config = dict(
    hidden_size=320,
    intermediate_size=1728,
    norm_place='pre',
    init_std_up=0.0248,
    learning_rate=0.0076,
    beta1=0.95,
    schedule='wsd',
)
Each number is 500 + 40 x the weight over its row's rms, rounded and kept within 0 to 999. Layers, rows and columns count from 0. Numbers have three digits each. The size before them is the row's rms in percent of the matrix's.

# layer 3 MLP up, 1728x320, rms 0.172, rows 954-996, columns 128-191
100:512431551531453444574578495541543552456445482480596514476529480542499497524526502509465492481453523491500524464452563445567539465468500478451451543475565480448507506449473435581493464439593558
100:504441442489479447565439420458510502481484485487539494484464454498388520525431461512489543485505466530545513455488532567533498476548481464454514447464458510498448463466446431503485536506526418
122:547580471492499486556478492503470512468540522551537560549449427511568455513520479431534603559553467524475541469531496510474525482529506455475504462495501580524532433466608509568439488415456561
101:435583499481528431509473483510467474508508459520511491574491448413564517489566462535544483443488432501528475491530503502543532415500505505512468485551595495457513524567500429515463510548581449
096:479461560515491526453475536513495471486518454509477454447474520489390439492474446571482559479466536500498497520446528462551430503553485470416572493554512540419492427484505526548473483455537503
104:467500522519527423516517561527543513536513491476473505523507568438545596479525578523517557556495488519443541532527460524516497469437446473519534502486482498528495468500499445441482497575503492
101:497507559512454507480582485477545537515531529529484464471517585554479591543512511428559582534463533501585446494474505565557506510385524489437479464534453511495451536500479495450464494466481471
106:554446481436444517539464589460491430468499548460428451436490534529479516518443551496483493503419575470512457490501549503479495477459487510477525441603475415498457553476480558414513528520464512
097:564498536479464463508461528474489483490517532512479534501482509483552558447532451478541528557540439466536591526498507467484491457473563564518508488464468577533454542553527447503478510522550467
098:459555560461490512503518497529482484543488494456501462502464462418528434511493444484551551440575486454531495393446464492441489524510457547446491556526495490407513433480505571526525491482517555
101:509460455474575491445525478445409500488511502472441533428565518513497529460507468502497484470449454465426537465504564502497543539499479583442476524540541453504551499502544506447499511448555584
099:492441443538465408485504540493423568466446522521489432472400491525534483521551431547500563472494524500547465491486555543502524492516517540523565495544464462516493497518463507575528439494516509
108:461567522449528493446498416598498497425475453528551538480510473513446491615505521581480420447490534454488455491460533448517504522525548560523482426515451507506518537495517562459532562491468478
103:523519534476477564513540452498510543497501507529572478421569383452506467523443500477529542489470450465471522498449481522429525556497476441527452533555512496532493436450498475451491446559469520
108:502459506517510485469494547520535586471482462548501518451501483538519573527556465510520471528434512555476440551416458553468490526475430478512504555519495468511459583544538502438486525520484520
101:495427510533538474475413544522452542468466564484477528552534549492536474524477443497461483545467543540537481497498505509512528551536525515448508496470564447565504510590517567502488482508405593
109:499402503504453478484477543499489452504472435543490454472541530525475492527500458528525506497508539477523549511578510499487433535468552510480475448616486462539471546499472450450455440477494462
103:534505555442539509518502468494542432492502518515502506508534466423532492487469461509475514423526487486462440525474518547400570527469598497455559456457475469462493524525449487534545536601508533
101:501513485547503486510399550495478491494576484478518475447547427538507505520551462570435520482484477543497490503492547506434499449482461563519480490528472531512424516465424458539480530462497526
099:606533397572526518518527573546533490488435495456535492511546619485536484510473500484497437512517515572536488573503451541501569472505473473449507498406487469509513533603539537529510536409513451
097:501572454562492520485440567524486554505534522522519573425542435511494431554433495462480538468539545471490521462424561515493500424468520478415473516493434470518492465483513496493461517445437525
099:535514491453476497474468456489503483481492538465483508474495446502502480534469524508524463502482439580466510434514563497449500555486513500544566478461556528429536495584505509395481555410566414
102:460521552474549466517496458494496536518494512448533589501391553473493449488487458463475504454579516432475402539470499478458554524586526571465508506489465532590494502478503480480487514492526510
096:547553564449472484491461556490533495451582553485411450515409425487536474507452590482479490498523513542450479555533471506489453467419462522496516492516477509463526478494542520479523509470506476
123:499552509460428450433425407520487502472470544523460452485553500487465568462470481482487540517494485558464531468552477564521507523495466492532500482503520589487485494452523488464455532494500556
098:530545427535535448499492458488507484493445504530577520463488414555542507496544528511502463492478519527510508479457563571472489476521414478527474497546494454475440524497523477487617508474516436
102:498459506527417447545529427545463542499438452521545526523504555477471506486454477476452568484456484510485500528453575518461513554518595524503481558464453495523528489474491512549451520484510469
093:480500549508502507492506430532511473538458520453489497485572521494510519503502479511418453502554489556449534460543473544477478489520579515450515505456454526553497462446516438497497530518469440
093:520543483518577527507548510512499444511467529485484565472480429503533501514469468501448489534515533560483482551518529478468430539535467528500426477431505514547490472452446534518424508489487481
097:507485499516488557423472543475519536498488509439532491445548506603523516462498507504473509471496474587477480476524582501482462502477436536561522472462481515445473541531530489467588449453526454
100:519473483546475503471503529553516570521530469474457471600548571480522520529443426536505418512534510568546486449510506543520557469479475487513511522575403505442510523513526535515472437519470410
118:503519497548529454520564468536449534510501558613436530509537446466546438476414489569522486484468448479439466476498528512520609427503528503517532472470500587500567521499483479540511532473497504
094:492527493454507521520504490544411456482501483459477510414522543542521574456493499443476496521497548514468539468485607488504549471540508438405483521521533468526510556460553522515447548517576467
089:583441556597477474490471432521552503511456493498487479479521467522483466485487527544564601446519512473522487489521426464529591576479524405530487583533511448486524442545502514485471516436519549
099:550518443482479534429455507531438562516524539528477507541610473546533485529521486464529508463478499470491540577464498511479550448480472480548537544477547498509475463547526514543538549515505484
101:484555540515479513504502545539579466474454540475476477587534462517506474506470430471456512466514513425506462486534450477551422554534549521506532433432539573465445516475471491466495449501532497
097:481509562493580411511538542555397511458443503544543513512494486461496501481534453462526449470576473383537463483439520507470533544465541520492478495475490592569450501504529506503512565543458490
103:467477471453497484530478474523474444532496531450469535509505520529501489557573433496517558506479493557543515480471472539533484514428515547532471536471502504468615588553519555489524462552564483
096:434540484485516471499515540531440556525507537462456533495455505583498515515453452513478549463509515485488527456484567505585505502509483478438511537533490550474558499524553484519519505465551485
092:525563484503429508439505582513510513528615551541518480406488499490559511518539478502513518519455493489518448561565445442498495455449470545467508479533479526506506487639471514510548501532483518
101:569529519511500457485523474500539462524482529463543476467392501483446473458478526515503505563438458495504510536534519552501436518467457478554461510505562450533506489421495495526479502513492550
100:471488402443519502559528553489552528536430565522426511448487498496535458417432509530524469467445536537477451490453487466513493438474486520435527514487480474485609441510527534510477501478553503
101:449562504415475424502483465552544562444498477461483560550461564462468540466545507470442537503565486515529519580490538511529499462561449516517482473514504530552537482529528479492522511578489529